{
  "hidden_act": "gelu",
  "extras": ["capped logits"],
  "max_grad_norm": 2.0,
  "max_steps": 6116
}
Each number is 500 + 40 x the weight over its row's rms, rounded and kept within 0 to 999. Layers, rows and columns count from 0. Numbers have three digits each. The size before them is the row's rms in percent of the matrix's.

# down: layer 4 MLP down (transposed), 1152x192, rms 0.0303, rows 14-82, columns 0-95
# up: layer 4 MLP up, 1152x192, rms 0.0746, rows 15-83, columns 0-95
down14 100:556493518494482401540470448494528476500515506445480461498505455461465456518470465520494476531548467471527467490503530475484504559582465551507493521504549527545571529533472527481540530533479482462509514484442464555493561488496478419476536532488469470558456541456523381492476508423512566515
up15 091:562536595479445510560494510541502477455553488464487537543468494465491525513500487500530487482452453522532508473504497493513481468533557482459541523482524475511495507502491502427505477384572606436485482400516553489486466565532511463539493506552507524550536511542564523508548415480509580484
down15 092:517524471431512578431423544463501598528532569561471499509580526504495471541515557432459531476482542451461532545465512518434504434482488466461479547526534450592410489499556497531488573433474528466509507427489515551495465437485504486524505464484415504511416405464501514521535509524516499420
up16 099:465470562487523549458427469487448532545532581500547411482530533500500540585515481482540465508505540525464508441484507533516524522516438554455473560490589479476493525477535425408449422501520555464470512508437475479512419471492496454456437525497518560490537484466474467498573438518419521476
down16 102:472495471516517475454514515495449497491458453533474522559449504494516484498462528529496471542455499545476523536483521509520519536447488500509567477547492489521439452494508560583565437535576423507504529520486486434512548492557500382471465504447563430534427500520517512474524517500521453524
up17 104:435477523460487479527542571456603476480442494442547463507516473509605528535466412570486515528473481490478501479545474525543501494486516507557492489554557499530504445481515539494501575469554466513523447572561443415504508456418537522504556529432488543541490430517498563487505570503424445490
down17 100:541509469548473472461525538568493535481499488567512533489507534538462503525546496510520448496503468588516580503440487434449533429464446374462573491482478546385501449527519494517450508491458444547552524447475569471480525549534485463520424514457516493478481560532572487510515515423503559492
up18 114:501586472563483541457502482515506516525484470468408483439445524494527508506533552513536543526571449503465539554404490550534606508473569552452523549490498514477533527497574521558444532564462510460453521509497500478460405478420460477540518599555490433496511535476504509476487500494526495600
down18 109:471426516384433548499491507467503520552505503560491511455573500465496446465542528508522521527480526550493461564512540507475447483451564485554428579444551537456505462517515515543479478536506490567464515554567504555504481500518438520512461543528512521523471499514483543505454558498484506534
up19 104:542470444529598444522515449507467372472545470484481470479455430470531519505477501465477497522478410440506517504551496496487496509487564539510555487481556524514460497465404568475531513479557521511467605475496497539532503485524511505490510547489444503514479534475430494492551431473462486455
down19 101:479492531531525477477479529442512571517503443480510491556508515541484481557484551525488446467486585440504533553426476521494430460429448529490491459552460504474517438586566422576491432532462415502539478524527426462558526499506545503519527467458466469470536553500524571496514488515540584532
up20 090:477504536464498582497518546462456522497542530518459522489488446526461491504511445482526471505515490489500565470435502486415548454452493498457560469454437448507556558463524429521460480522516568522487489503483543519458580482463479505523471534535485572523473477559459531552446549484494498465
down20 092:502492470487462482439474465527586441508529499511485476459512582466521532466498468458527524467538542518483444570479547457556448472452443548509588500510511504529453505495520578500515525528515484465483508428478464509502538531430468451523490478504517535546557543454536518473522505569425477470
up21 105:484546539493538510474515487528439505592556481560498443517529511561474515531450489545476482494508447537454496485480502491517552450554501518458487538491466470548508491458512492616452531538473538489550559551514480573488457487478497484572480477483464463524581517483461496548383465480466505551
down21 107:467485474549462495415500577525516543443492440456492464491573475457474562489564498463491522483547456541498569520428510543499483596436578459477580552490528556467519500549496473482591539466488476600520466513526489542570479475487454466475514511444519433447479530498542480456526476522593503588
up22 104:558506497453475482471521520498542476548415463515534503557392501504513498447444509498468555495523455485475459526534442506491400480507471446527493529513520558414541553499480410546456488540540548501516513479370536532440532536471481511472430489527528491510575440399580541548453453490490487490
down22 104:529550494518530474418519521473508522538478470525414446474555498480505517483529489541532514442438432563519564474492479515497468505495469502472528500491480551558494523470558486503487507474489449435553484401514513558486504541472531447501499466503463490503412522560493580492570474525517513507
up23 104:521464468482469518477541420480562540538530508518445511595527372516504504566538442487498428468473534487465522491424486454510429474428515552447457443452465451491522547559480533524547430486498479511501547534434502498521424506513505490512473485539550523457452519509500449524564572501464498551
down23 106:451525542558474510460528531451473574509496471470488560526430534469461546551567535508481504498544420500472511483502541484471476552497481474551525530441358490533547491684529460541533561453594455522486485500493446479551559481464489525512531507491472482480527482480492475467521493479568464534
up24 111:432468484478481487487545474554468550523487531531516476449558522502448438431494466518505538470613514511539487469542567476496442430551591503597570542503474526476541502476502525502532469548526508479485462496472478534377429428477532494503517520514436517505503466481477539519405464533495522501
down24 104:513500481441435490522433489455495497482523497558492501530514471484509459483506494460524459527494499463507569452489534487466384550536501422491440547529483476534482482579479515506508473502505581543397475524542484602493556563427413539540555440540480545485559483519472463504520513505535441445
up25 098:514501506486490520444531464515530484519513468419454522531587516491503516476535493476494454509503446487478506444435506446483480508497551499429466485506527534468537490509541473490489515507499501547505483449512556512520559487417569516451515490497536456516517427458466492492501465442467544547
down25 092:472506449485548509496460563528477499521466500452550479545580527551535439498426431517511509502577523519558475543476536518499472496521528634495542521447471440543493501517523480501439494434483539470485521505523481499489512469543374609485510466427456538494507509482478428479469526533513498468
up26 101:518535503430546527494529532523479527527529443518512509574472432505502514522433528452513531453449526523507557503486579528560508504493473410522456458484453519477482497526470481513534485573506469496521445542478482516490448436546476538463513496564516552435397532451560443417509535423506466557
down26 100:463463491499505477569494485472433544474571444511534512453566568519562473502498495515518509416528562522496458532563471480504555494488464499496485514510463479473499516500457519538454493533456553490533582530469475491516488564510526520475537493513550519589577488459529456547370528537441477489
up27 101:553520478607475464485522537501526481482462508476440510478512508423524494555451510472523435566439455436513534536503420512482566575561479489464470540538484470498517516552507571496473479548457500497530495466498522526566483504481531554536549507391469468475481540515507412525440523499476557456
down27 094:433512508429558505540463484433476520535567482521466496565478436459491517515578477461461556524438538506461469507515476543514422473470478581493588484393549461485487485519433500480506497529487432538532487427473486494490521510525532513531535525571505611454494483450522531514525409427451539495
up28 111:600579437518503447477528562531444488557465551463419542500507520521496497478500511545542581491516504543495487455621527539488512484535473514491517472504500531494457469517510422525521449552543423470487567492564527514590481406517504512512465584443531454586473525520451546504572454466504514524
down28 107:456481527518591585508486439523468508501511483472480499543495505503496471470582506479526506538551485554485461452505513546555510482438562454530495534474485509512514477485486531475512514605560576517519515480458457481546470559458422424495482465552493543421463483395463486586407494513525462524
up29 106:535525458481443496505514474508469500490436536481516415578489563561507447434521495490527532538495552463474522530484444518502461489516503487516479472502510579436557466515514494495449590447554459532503525451588541557505490454441464461477467508550443512534521468476477520554562491571569531501
down29 105:480416499497509444536504454499534455542438477582520467513518598507498481563535548503579457427498464507548522489497514487554505454527520495430576507502472540551466468530507516531541532458520534476470476531501533417526560548501483453564509501477519523529445446508524516496534513478488478483
up30 091:508532513509440516494550526532445482457476546488543524492496508463529544515502508506572486416468412447456514485485473518521466501457524502482539512509499450467490482479521528472488522578473546501530396450507497489420489538504471485506521544564471495549529447457457559517485518532519519491
down30 085:511510539472465493548504440436573477533550501505467466452557493567491526495526515463506544549522482543459518528515555498461511435451516472492464523455432512509518427524524517494529482460526549481507608469497526509519513399439477513500479524490584557541459491542495466506534429458475489511
up31 090:538446498493530436519499519507497499543453470572506498520439480484519484580531499518582598568449530428457546459504477451491454518512485523423483552516477561498489476524453524499546558481484527523452482605500503531527463545485496474507493530534506490484513469507539534449579505428476536473
down31 093:506549587459525436475490517518437441440483498479505525468477532509489464443469475502512558545482569507556493528476493477467514570463485446526555476533538508589459527431457534520408481457437564452475529405419502525462448456483515468467508541529469490485566520485523577518530511530463435554
up32 094:471509512479447444493503481456444425471512527510478494476499485559494457557553513528500544511447564433493498525469442471511494553456461542442465497471461500431499483502495559567479543531484554553502527558559462486507509534500542506465579478546495490452503484515518472452543476485450528568
down32 096:413491520493457521521481527524463490508411540505467451511445534553489461542468528507545437547518533495481553467591546594558490514530527524527598498446482456540494537371515438607452450523492490463476479459511504476491495532572474495397473528452478472480545482515507490571491523435535444493
up33 093:494474471533485472443580490473476558485482485524504473572515576456449523480521427476530473426538499512469516534555476441476495458470391486570488495571526512551552500558549526513505479378495583543507592484464510458513468518568496482472449493491426542479489525489559482494475509540539491481
down33 092:491478503436471492540487488506489500469475558405563556447463513561491526552419531539460462507577508373476521540512529540432461481482508500501488505430508524465561551509535506558530512553482513507488569491542469525437483446487508485463413487531446520501516517433480490480479518497471461508
up34 094:543440474484492456497526486474506545506427544500509468464470480474524458525446440471492479465506476511523511511543493565500472507452515618446467511409456508506502448507539567490471511524538532486478512571554533596431506518486455503538484519503552452483499395489493422475530476484539552543
down34 096:469503408481506461485493547523551530505460473471455501523522480566504451513546481519460510499516548459487489492469480470501493495546562431518536531465531458571557557436406461463493588557431490530523481418447437431564449585504511511497508528585504517489484517502469498534460559470481511528
up35 094:431575521474472511468531502470496490561496512522454531524478522534486462594488403555497500526517531508537540563514489533579509559511502544472522524493521502597497515452483420504513518518571508506508488503444483492542509459530425431529495453450530411523551535439544524552489396486478553537
down35 097:480528554522577460465565476502532440438522429510461449517469513500474505485493557537499474495473545513471517462511548470479428568541504476490497573506467510516473476593532487490542518478477511524557505432558487454535456495508456498578508512464466523467468496535499400450544571444446597508
up36 091:451562552453505590416503590561459491496517416570432468588529451460499505473471480492487476432562530467452482481532478503473505535495566526422555512560556521452538462490498495481464520498537540453441415445481550489461508484473411474498439509515516438528528483520559466492517533515502506503
down36 095:555468508506503467578430462481492534477489500502499519475529442465468534533471532522474596485468492502509475479490523440452471511504488510639434475445480413516462524482475526579475517561546401523570598477528556414487439488578535525458551558435495512491520546497494531523470483435510451519
up37 098:515539511548543415475522498572418499467518457449497516487525499462539522498420496565536477435408491487494455527515522515504479427459487480581540490522471567488459502487412480441570511474464509542481485446471471500492555560539430489540496532549476501560501525505532562512546487497523538525
down37 109:507537525487468529487490557515497477535483559480508435472515514548428563485496521529499533524423542534498522468460486432519472470454473460521471499521468395526533513502598447505471491539434508495473519536481456516471492508522465496428526495545552475425489569531529538445506510525556513487
up38 098:451466487426510492469518541497508505460521385456469527520481453528581507512516502489513483456518498474453567499508514431510481568500496481438415457453529544489489549508468531463461508519483530488524519515521585562567579465526531491513476446542501525545539534445500495410530514493362510488
down38 104:533521496594449436556470494476452467506483441450511521493535513457486522481502545495518480545495542493419534447561539559460513563553509549455497545527459480541586433532553435516532576491495424514462489505464466503483465446501547490489528454479472447464416496453439521540465521487488461512
up39 095:532520495499499472466444555492527505378551586425544493510442506520474411601496508541456481528507518435473479454576413603535507539410427498507488501506554473434510532516475428455455477432476535480442533502542459531486496512549465517489463538529463516516509475516463565488476437483538591501
down39 092:471472559528449437431547556467484442551530494561516465456527566503568454456435490574467504437497498523489602494500535454520544452469472455496570528471496509503525508561522516539527562511504462501507506596574500531530453491528540444395453453476457480474463446496512566541503443479539482543
up40 094:525578515522493565515608499531484495605545603458470431529470510498501481488501520480517473502468444466493513553473591503478515539507495516559617493446502540441496495468588441460530514430533524502518541515482443459477515519534462479493513499493512572555462470555512450445540485460496468517
down40 096:454489535545562448512455518529466588491491531510493507533429495498520470511455582521480510551498573573494536480461567550537557436495504470521519520452573512499468611591478462603499550514548492527500516475468489504469484419492546490466422490463496503494480461553505461498527367476500466498
up41 106:521481429412471461475485509457428597572509539472514487468570474474505486471480489531486477493402492533489468512468520566519520484495518520519517550512589539517489418461464506489490467482528525493483561442530502499522512510532452508556557517516486566472475512557393527508455453574532577495
down41 103:511488450494506541482568559457548533510434468502529521494441598514507445472480570487503430544494458470479519456545545495457446486501491518575552554422480481449480550531425504479525515551605485570483533554449490485480503500533530493503489477402546466403481500507531525480563514524472474513
up42 091:562481495526473589502460496425448519476567532486546493571561461484474448530527502465460542551581534543520446504482591507507471492415519492518509532510498384478433575558531419488489521492501491486518498555515476444514567527418499433521479534510498489565501487437509463487542459444558530495
down42 089:515498525489483493517477476545568528514505468543525430551527491481518495467439453506498479482516521479517505556452505509544590432598518469451507534470503496510556504528467473479456548533527527520467562513443522507519421465470589498431543547446515516497515525484464578536444546476457471510
up43 096:488507498470490472495487528520532558426502484498400563481576482508470448461531480436561491489472542504465533496536487428521437489606517534526495519445524543495427535494443511481482448545497513454388503508443441486541472578494421492491549491525523618561498464441582489516534477472441440517
down43 097:537513583530517531549524441554521497549521509451484483515413492473409543545516542529518554556531458489426497515494506505470491481498542471460505451549453469431457454504455475522471486527452481559477474497467512524511499484516466523457507402465500455476531547475478431460467449492548510465
up44 104:486471454518475504479550483501507452460472522467538495523513424448501427524463483520484491470492568468546498485512487548469500510448442571569589482486500504435499500514555487553493454496497561517430460570506507507570556544547453405481505559516552441446478461468524483494455537547429517474
down44 103:566493464450489524532452520512478574507521505442514512540540545523486402589506475477435440477508534482528440533478514449517566447515534501505508563564441540520532539554468500536474510521524507457592457494519500541491430445488475501484460550500528493495456469573452464519470524467484469513
up45 100:484493523458482483551579465511507476503458456535463492487521535427481443538545404536504531532558415437492485504479494544540534476498459504528493489540424540438515520547450456506445437507543506517497577543495490606516529462403446525541549549479431489479560431458453496539496508512512499507
down45 105:497537440522485374501487554523497500424562418500577543446502510516504532553530472550549483435453524467507453506496522494537519480546555518472552383464506496492450525482503490474499498512490536498492495408577504524503516539489531560496521496568523518594475532512516501465515402505508555487
up46 092:483526410522442499491460585510522496510489552409519514443490470480567501426445412523491527463440471519509478485574473433451463463448505445552430498513509534517564507474507531495543534497580512517471558459430526514548583515495523558487490499477510629459488555505516539496495458546475529544
down46 092:513525535424456504486484522474520470534496542431487536533488475426486509488490506503533473451523465460532592510445458523538491459595505470387595507396503438505492579545479497491518448501531484509454470497466499480465513504497513437494567463477568485481526462477580504434526483553513490504
up47 098:529527464474458474500492482502513534488556586471500507451473563476499589476480473477538499514536485529496517494474472551601495493464484440469484481513470429574467506496475558514480461508518554482432478519452450505420500526483541471479447570496488489522521371593549533537456561516501518528
down47 117:511512537473522454525497505506481560548441465535461545456501549508465500506495482506469524496554529467485507560446448486471531463491524447487461558493476510565506441461521462553442512573472462474453495493442502488519481473484537466539492545485488543525514415547532488462449525507515516528
up48 108:483517607496575530501444499468497519464575567494481457537572488456521531476425486556504431497532542581451450536543455520483524530501465478561484459489497461468518482563525450467454464483561532499469501483538510443481486493420501464577510477471508408491576539537561490501496481534547558485
down48 097:489419437429492504568510549526455459490564436539522570459458506462458427551486521502459566476457493512518598460410452483486418452481513449547420508449471551490558487524489514512510530494492535515489422478542516520499533553486529506492480485460426487424502487449558557523478479462482486491
up49 104:502475424504423532500501422512473519520512504499482511490504427480489462443541561452470446501545528495567476488483521487525459481484574489504541479503539446437529542506520500461468435494579492479541543460564498495541520493469497494541512485463480464445449462527513538478511532523543562588
down49 102:531540506545462511457545499418524468473485473487544459505464532399488492509462541516474563498526523478440435505507504484541514531552473530529477535449481509501480604434463479498505455504493476544571541442569498531558510508511478522505508539428518472525515495453499484571475472498429444457
up50 105:502489501522430484469483465523539487496404517478466548524525510531489489526495549477497538435491540485599457492516562528560501439465407535518483495511499480482492542509503483542511535406530501496533539525479545460535473549500590500527484491495448518428528492560496562474473568450515489479
down50 120:577485537465533488533419442538543537460522533536546493449469453581497505537458479525546483515521478509517531490493581474456483508557532453529527480480491538485457473468500527480567415565505428454480524452528584503476475510488530504476431497488507464512564499534565509450455474481487499520
up51 095:501477528538560562511557539553496474434604507518472461491472570487497514532488497462447525474472498519510529501510505477406483454456495508556459460537467495475497490478540495514419535461498468424522436505479453527493484511536517527490531478489457556481487520475540499481451530460557482525
down51 098:525440522513461507436524543480567500551552434556538500482509473504449596475519552484526452435471502453505444452517517519553501521393500476466500518391553482517516525480431445463474592463452459510606529502489568525479497493532545474504523512494464536515500474495444460542533525489463566543
up52 101:414615528529514478442569540507487569511519506547481467505491496479484535441504440410488586524473530491499448531490484453493485468544493515513443517519513506450434528409489527543531567516520484529566577451514469495533531425549486468504474560538536537477539562443486509489536440527538532478
down52 107:555474491522556534491497479551533432523532504476486443526448503566487501536532496498374477551499420506511512484475492516471467440576528454505479501460472406516498529482398499525533475555496458513512524490522489472433463487502532488487549501434457531569462489449446479450493468549541499456
up53 101:476559466546451409526554405500516509544482490460496523535483484491495412510475479529560452495530501536471532520474449508496482507539471483547465482468524576441552575514458513561546471547458519492517492533493485489415435463535548422488518443530457519443501457541501492446587529468490453442
down53 099:495543519435462407519446513458540548486481434584437497460469545521541521581546462444529470469528490472485427533495544463499524519497545606512524587479422432500545471513542468532494485493545491524479545477566451520579517566533445546508460501529520491519508476494486482559528470553586492502
up54 113:482534495494501535438511571499517579516514481465514425442485457475505472582496507484434495540469473485470434441473504569423529504506492523522420476535454460525486453454466540541515483374559479468522528520529513423604474444472514484531536482508505552453522467518435475480526461539525501478
down54 108:495469460471421496462493547527501506448493507509496485578516484542565553470488549431507504454494488482492544475478543506476409525555490472530490502510489537494556455579513514554472517506494530442498547515494494514478493527645456439490481555540576451418449582461523530499515503496383513537
up55 100:500518568477521411531491549509507516526492612509500515577497519536508454557443566501484521460535486544465416502557518532467443518481494493488479447469525472538509516536489502480474459520515525432514543470486510435434552501511469489478578499478556493522436461482538453439584565518488468466
down55 099:489451524519460520504533496473496465485512391527483497466480555434539485445492472508535542548588514564537505492450512498494456412471477513516454487513515499510503492587548466462485534472420440473481416456491508505503450532469574574535547535538467462467503531537572579441464552450511498555
up56 107:468568563467446564508529550442571534554494447530502482484467506468483536501478453525474427476454516549490464537463486552495468494469480554554428453503474482505490502596562543453539501526445443512429475404501518544554533485445534548521505552484478460502481508533481523520520493473546472395
down56 108:478567501507564534456460500538492521448513455475504594568510439622485521445539477403534534559472494500540525446505514437530460470542485513504558520546470491569505484459439519495506500513541545444468469517476433549489475453548536501528434422539454498487462548463580432524485512458507517457
up57 097:527526448471473472493512513463525543466502422563514494517523487482502514417467534420521511457517439457523426468476449535493556499506542495495474514457538509454471508518506525545489503558486528466379441496461499515529545522531443541524577514588546477610462430457485526466501538487472551450
down57 094:449486416518537522577510500536535450579485546466498530419500441530490429512515486467473504581509504493500547559488494443459492519478508561542453484551489508475586507499500417517483480448495475499481553465521473484478500445362476521504533554463460515515420484495579503417470439456454511560
up58 101:488523504512545467545494496504493470496506436491498496488526496554501480512537498512512462517487416557457505536546494533533554496580514542486421451557503482470472518571460515535478519458531588557508534491460490497569543542536587438409488473514453451449457528435483547505478588438526522457
down58 111:495555480514537525505456506498466490554515516528555503482563476563449496506447518478421569466473481508497534519501535528480504464490444511528460512538456458440427497446552536436540517516444458504514445497522487519487509447511450507552454478498534528579517547571477529504447447502532481483
up59 110:500562547496537505492532540513499513551520558495445469462504513466426434443478502486468554540498555496492459519514535495486565454523501523476459493458493529493572513482511498472456504454529476473531501461531532461492472495465486530547451543522441434470549490511484537515532464530496460450
down59 114:469446522549509582501505522521501484508459469490490516539540557522601529506487453533472457506515516481473519499563555428458472552459524469510492552532481520461479492484506491549507510529483513546468459449505515452553498500550477439461569490484525513460496503516497545511482438502522427542
up60 090:516486502538493452527569486529564484509509431463539489506529506555451366490624469473504534519463513451473475437566515441524467504498523446496454544504500514568465487489508415452479495514521503589481529491519484520605544574527504491560585525459503420535506537472516448549453528499533560459
down60 098:512518446510498513523473526424540470489505479410508491533481491493569545471520444565529537499515467564525518448488543520510470451565520569504503478402551508450470514566518513446563473480533488458531466463514465498504495496570495521514428570532553491553469466525540506498530494517511545527
up61 098:539599482501459496510568500429549504466398503515451552528523499478528452447545521556487501514563479522453493466487499559572537460436511493607547513522530501530507469507485467478447448543564541490472477489501450557576563470495490514490537458457446564538501475521518543464561501462408536497
down61 097:480477536535540497475519392527490531425517558489613439494515510518410497516541449450573450433484453480545465477497552484518505582452468534473552442459462485454527514449466526504483427480482483455521527436530533430472450550482539525539482499547527471489600580525519551485528470530511501523
up62 104:483508536424490511515499532470461485456530478483581513515416437440491522535484515537506495593468488500548487499422545533545494518545543440460529451467537440485434521449549501540544555527523404460430446487464461522510534455483510564484467527482428467466560514475474503457510506459483485480
down62 102:448409497528483486460502476448445487499567507532509506415553482406517460515475510489473509504472532552515510389475456497513491439512515461495509542592400508478589528537550576491503526544424558491538515569561519506513517529502527519528478470569497477502470496535469491514467552494543512462
up63 094:501525514457506494479488570520563474573484522533479449595515588444535522511416548574528441529484532545554478489372490509499516457514563544497468463575486468489474507468464391489453488510476511490498408497523494531521498462488426486547468499511506523548506423520557462435481520446579578504
down63 098:478523452490586463465413544532527559495519538455483494543455502520504535513524485518506523488473511477460509471588483512541509433500484380495481481408512431504560558501499470461541480511528535571494491450482506464529471550473526539507473517522528463517466453511572532564493514461453569529
up64 098:439508505509488416474550494543509435491500475512446527517486547472584577498441494498472481467490526509489487484584490494498488553519523508461530431518522532506473529526486455501518516619473514509596461448475534471513480525543511591443552481491457497466459431513486502541472503471423439497
down64 102:546514492460487563573486527491497476475512546508523567485555435519492459451513449518560487423453508456498441532479519478553445492551475504562471498448505484458531487500553528486484538381535512463432540471536594515453547515471487468585535588527481493429516543493532507492490478518484509507
up65 109:552525513525514468428569576581482482535490516429551495478498503463487488436545466466543549493492537600502513459480489533503404486429513476574453469513491484502541429548535554474461479504487518505491515496492562548527600465500497447502446506542456493497549521542539501472539551472519493527
down65 103:486467527572504569553529556468534525563483489490490479505513470491479498552464491491525541545458534449477513536569546499567503579515493488496535536534514460536455495537492494484526542512507524468430445417480542513466483447453477508503541495531442498515432553447518491401475426413465462463
up66 104:529500507531496526554480486558533533512559519498525486569552480579499557508563490483405526474485449479450398457522463460472517518555472551516477525477470424525508579452414558543490461514512530484520577513504490558467556525441505558520532432514476488475511488514528543556424531506437462468
down66 106:551513488488510515508493478442468464394456523468519533495453490525401524570497528529548530452490461532545571521579466510526498475497516533527597446481536498526496455520488471462575473426593427498506487456464507448474454565483535498535523558520500472509518487473480577454545485546518532539
up67 099:519496546578563500478543551572503515526550505434501410573589484501513457505531471499476505584500442468470516507493507440533501531506513484486458506482516502516576485442531528483491513555527537415539533432504500504514474516442520520496524507515474434522527571443478453542492445508457423512
down67 104:500400442479496535495513478461485527478507514486506501480485509502562454548507516414498481483482501540516516516549533561486468452468573457522552440519529501550492469528499561571491514449520460413424453524529521542503560519508500501474454526555560540482509471477514540468484493557462460576
up68 090:516481483566517537487449545484490459498582512516495551545429511509472481615550466508488432436489475541503499480522481505506467501473545484489604510454465496511552441472474483485487555517463521597474457552492428475478491493463449560502466511527516509543458467504491503467430606519525582542
down68 098:463494475423515511554507458548518512481570514457514474473538449406502535478539525428558497448583551526419464583578495497435548510505544453514520435441491538561489479425525510484450525505454528484509449497521407501472439472447473448496491465499415557501462490502508475478495471593525467486
up69 115:469494556414545489484602491501553501501498479503489506520510493432481492466537478507480491485538498529418454536533490491539525446491502447500547427479487429610490413477522480511479459466546454496530501371502544501505492454511507553449488520568494418540537488462550546551560488492541524429
down69 112:416549509472463561507424478460434491546479477499554426496499551487522475466528530496545523491431502519493482493480485475516474461442542544501445591561532576420447457453494531406440500527525497499489506565466500529527522468480532460496513497510456528455514501511560526493516554513425536478
up70 092:474504458523495497519518493516444492476446515504461455509484562479563531479548547477540522488574474527506485577449479512548536534559515499484459480504561480466433455523491569470567437453526442489540451505475501517563529496480542525517556558494496554531497475490530443522523483498534491610
down70 096:453519443470514410535509571572529439486524490512526528503506474524497548513465472511477475518503584446504548457538460504474493507533512548426510421498510545498526516480489495529468561506496515461556562516569524487449475471510457505531512421547470446443504454597481564510543514469459503428
up71 092:510484451477481475524529620507530495503510466537509492450459532479481523454533422493504524507517489475526560545557455482541542562519472453519484506508509543481502470536472564481467486537435492459475580549508522438510470582502464447557543541498463531500475427475526495474478393483470481580
down71 095:489513455431482468489468498525559509483550516515568496477496467493412424503487525500524475483511562507480516518478554536515506467517560422449472509491513477510479595487477468556468461474503489386501488441471512461466526534489512520516455558541441503486520533488619499487543478559487476478
up72 088:484506496537501541467525509467508526451508506539533436540504506557513496504491506461549532506511593519481535466518543496442521498576477505543503474502453472493444526530545552422459457433425533491335458379475516518525499534560555483540541537420489488541450464545499499517500539610481509534
down72 090:495564491445477520506512453549474526523511507433399526444491589467463542605565490504481441431523462525428487540551513471442515539585441514567513523477478525516471553525471449489531452532521509537501481509429476409521535546438546460456444520547533492475474457516475517506554505483439495538
up73 103:503551502450530480474525562508536425546559539458488459545506564519509572413460490484559461515550509496508541511461581456519499498513440481517511451502520491484469536500494508501422546439501564459489500446522528567517485498540449434437496512500469486486518461528586492515444468518574515505
down73 095:488530490464558445418458485524491526520508451541438539483478514462533466514455528445521483543453516520522491503539504549523437488487500558513501554534553502464444458520501518525525473501499469481519449426444442542492537583537488560519492416479559494561512397535501513448482577500482560501
up74 104:500421492519458455451555472581490522423513434555520487501594540506512540551572491507573464509492526491460561535471485463490447448480459431564561516511440500507458515570527404567506578514490523530482547480495533533536527563450540512452534571526523480481450472493497455523488550484500480510
down74 098:518421408495466513469563517488457476504412505488463450493492455437488504433492521539572494484538539534473583526501557501583618497520483535499498480519506465467412458538481524389526556486474456495512486538587526476519439480449461527527401494508557518494608501490530469499507500543486448516
up75 106:524513473538464437484531484494510503536432456559501528495419506520468482509542542506506528511482497522459509436523559585520510481544547485519475492547478453537479484578502464512485455494426427469496559438561452508495510459546505486501446504447457520496488491534551493525446552511444529598
down75 099:495493553529538467453439485534502450517514530482466541510465505521512575540475496533469521501539546392479511529557420538548498528517551490562446525517505591546557470437488513511482553504496500464447438562427493515527540439535550495474538536506542522586467450477521525480545495484514522417
up76 096:492516434517491530514489453511477453482508439388514437544473473500473478493503439519479448525564566532509481503541518498494535473538536485399408506451479492515431505538488540569478506462568521509547514546497477479438477537508512573428541518456502474594450527508446458485553561455462576581
down76 090:531446531470454452509546620451498510471529534532478514513590515472456529564576577494529503493508451526509550525488528512528478558473416541506486384471510456558505425520516508410544514505417494505546417510445453512517552524566487537520509543495512517385506468516559529452469490489537436504
up77 097:527476469472521503477489515530462433468470488583526600472584545461521467534504522450491493503470517486459470534483531499477465468465498498527465473408566472484447480500478491490460460398624524545506541474521423489473461397493477484469523481525516520460539457447512470443487493542454509491
down77 098:517431522511452495560503512545494444519467476459490476460455510527519517502465544469492561551507448506520546482489494565519553479486524588420531545530506502507487542424556486472485432527464469464490535539506473461485466513457542476435493510386445564518527456525553412521482563424516512442
up78 095:480496496541468461505481472568477515504509534504539560458490515494453486559485498521441584492511491513521530542563443482537439492540479518506496532455474513454483490556549516488538537449538425513499521438489470438475581511529459525369551481525471507542505489530490479420578566482467465422
down78 104:511506489558508438588576508448468471504473472466467500599511495453443581502431463486492501471446510447532420460492491473553548465518530508551487478472498542493516488499485525481540547506467486467481531676462500564528507456512537493518463533535540523428547484558493456491465471572494515541
up79 114:584563552448546490482496415500561527484544483517504551541515580436479454558471546454493569532566467433498527436563486517529584488499405486511540485557426529477511588475509543476513455491529494497462532466571507459539485503507559462473437597474518516453500432560481465513490545527449501505
down79 109:521509477492441522509454552479460515526435523512482518489466518480464583469525478525536468528528492503544498516512509538424500561488551510497406535476540480486413503456540400540495517500523505487569611474497500494495475519494505564528400437581500393446489486451534469462471488491551549537
up80 096:539519507478419434486476500426503499466463495489487500529461561463534481480445403468521511471575521422561519541461456536490545518551600468541441473477487548474528613482444520475540516536446491473426419494534501506460473531436540441509480511536484483409512484497552510472478470489510535522
down80 094:540561493487545500479486453469502490515497495513495447500518458465497511443539490490484493535497502532468489522591515456514481522497488465462482532516523543523463484515578496499470473524508455540473491541407442572569443441450455542453551482478459561553522455528561510490538545488571458453
up81 106:489399502485433464552503499535466607491497502514531474523497512530508471510457466514496548550529422467493479460511510519470517466496554480587516446487480556504493516526475481594499462483497573510469562511537551479601493551440449453494487462514500455380510514534553514552462481500509452499
down81 107:524535486459489513439432519583474505511520497505472469485522496433540521498471544494532552437562530498406515472464485550488450479461396534482486537534523522477462488460571504505544489524477518517518512575435509509530516558494525536561445560465489535529450428556556438454525531526528482517
up82 100:562536475501492471513529479518493498540445511517501461402512431618487500492513486500471486506572543507557533484504477493495394563533434485548528490515551533496465427533461487502542476463452491472566491583545498466473515446500490496514496477511521468522491418494561502456423407507462494489
down82 097:476584424522535540512518493464420445528558540517534539474538508516469540612499528446521498497463489432525522499518522511486520418496479508478546532506510497469490544467557512510482556475486511453528522503503556489561502551495468450448566485417529519505470471517470530502471556481493409521
up83 092:400505509545437462481477499490537501549521494489561467503553499549551501580455448532519496532437532525462490444475495487410499486505514475493534554498531572421500498474527519540472447524587547504460474510547484467588541489512485465444524508444488522525546546564416495490433477536517526525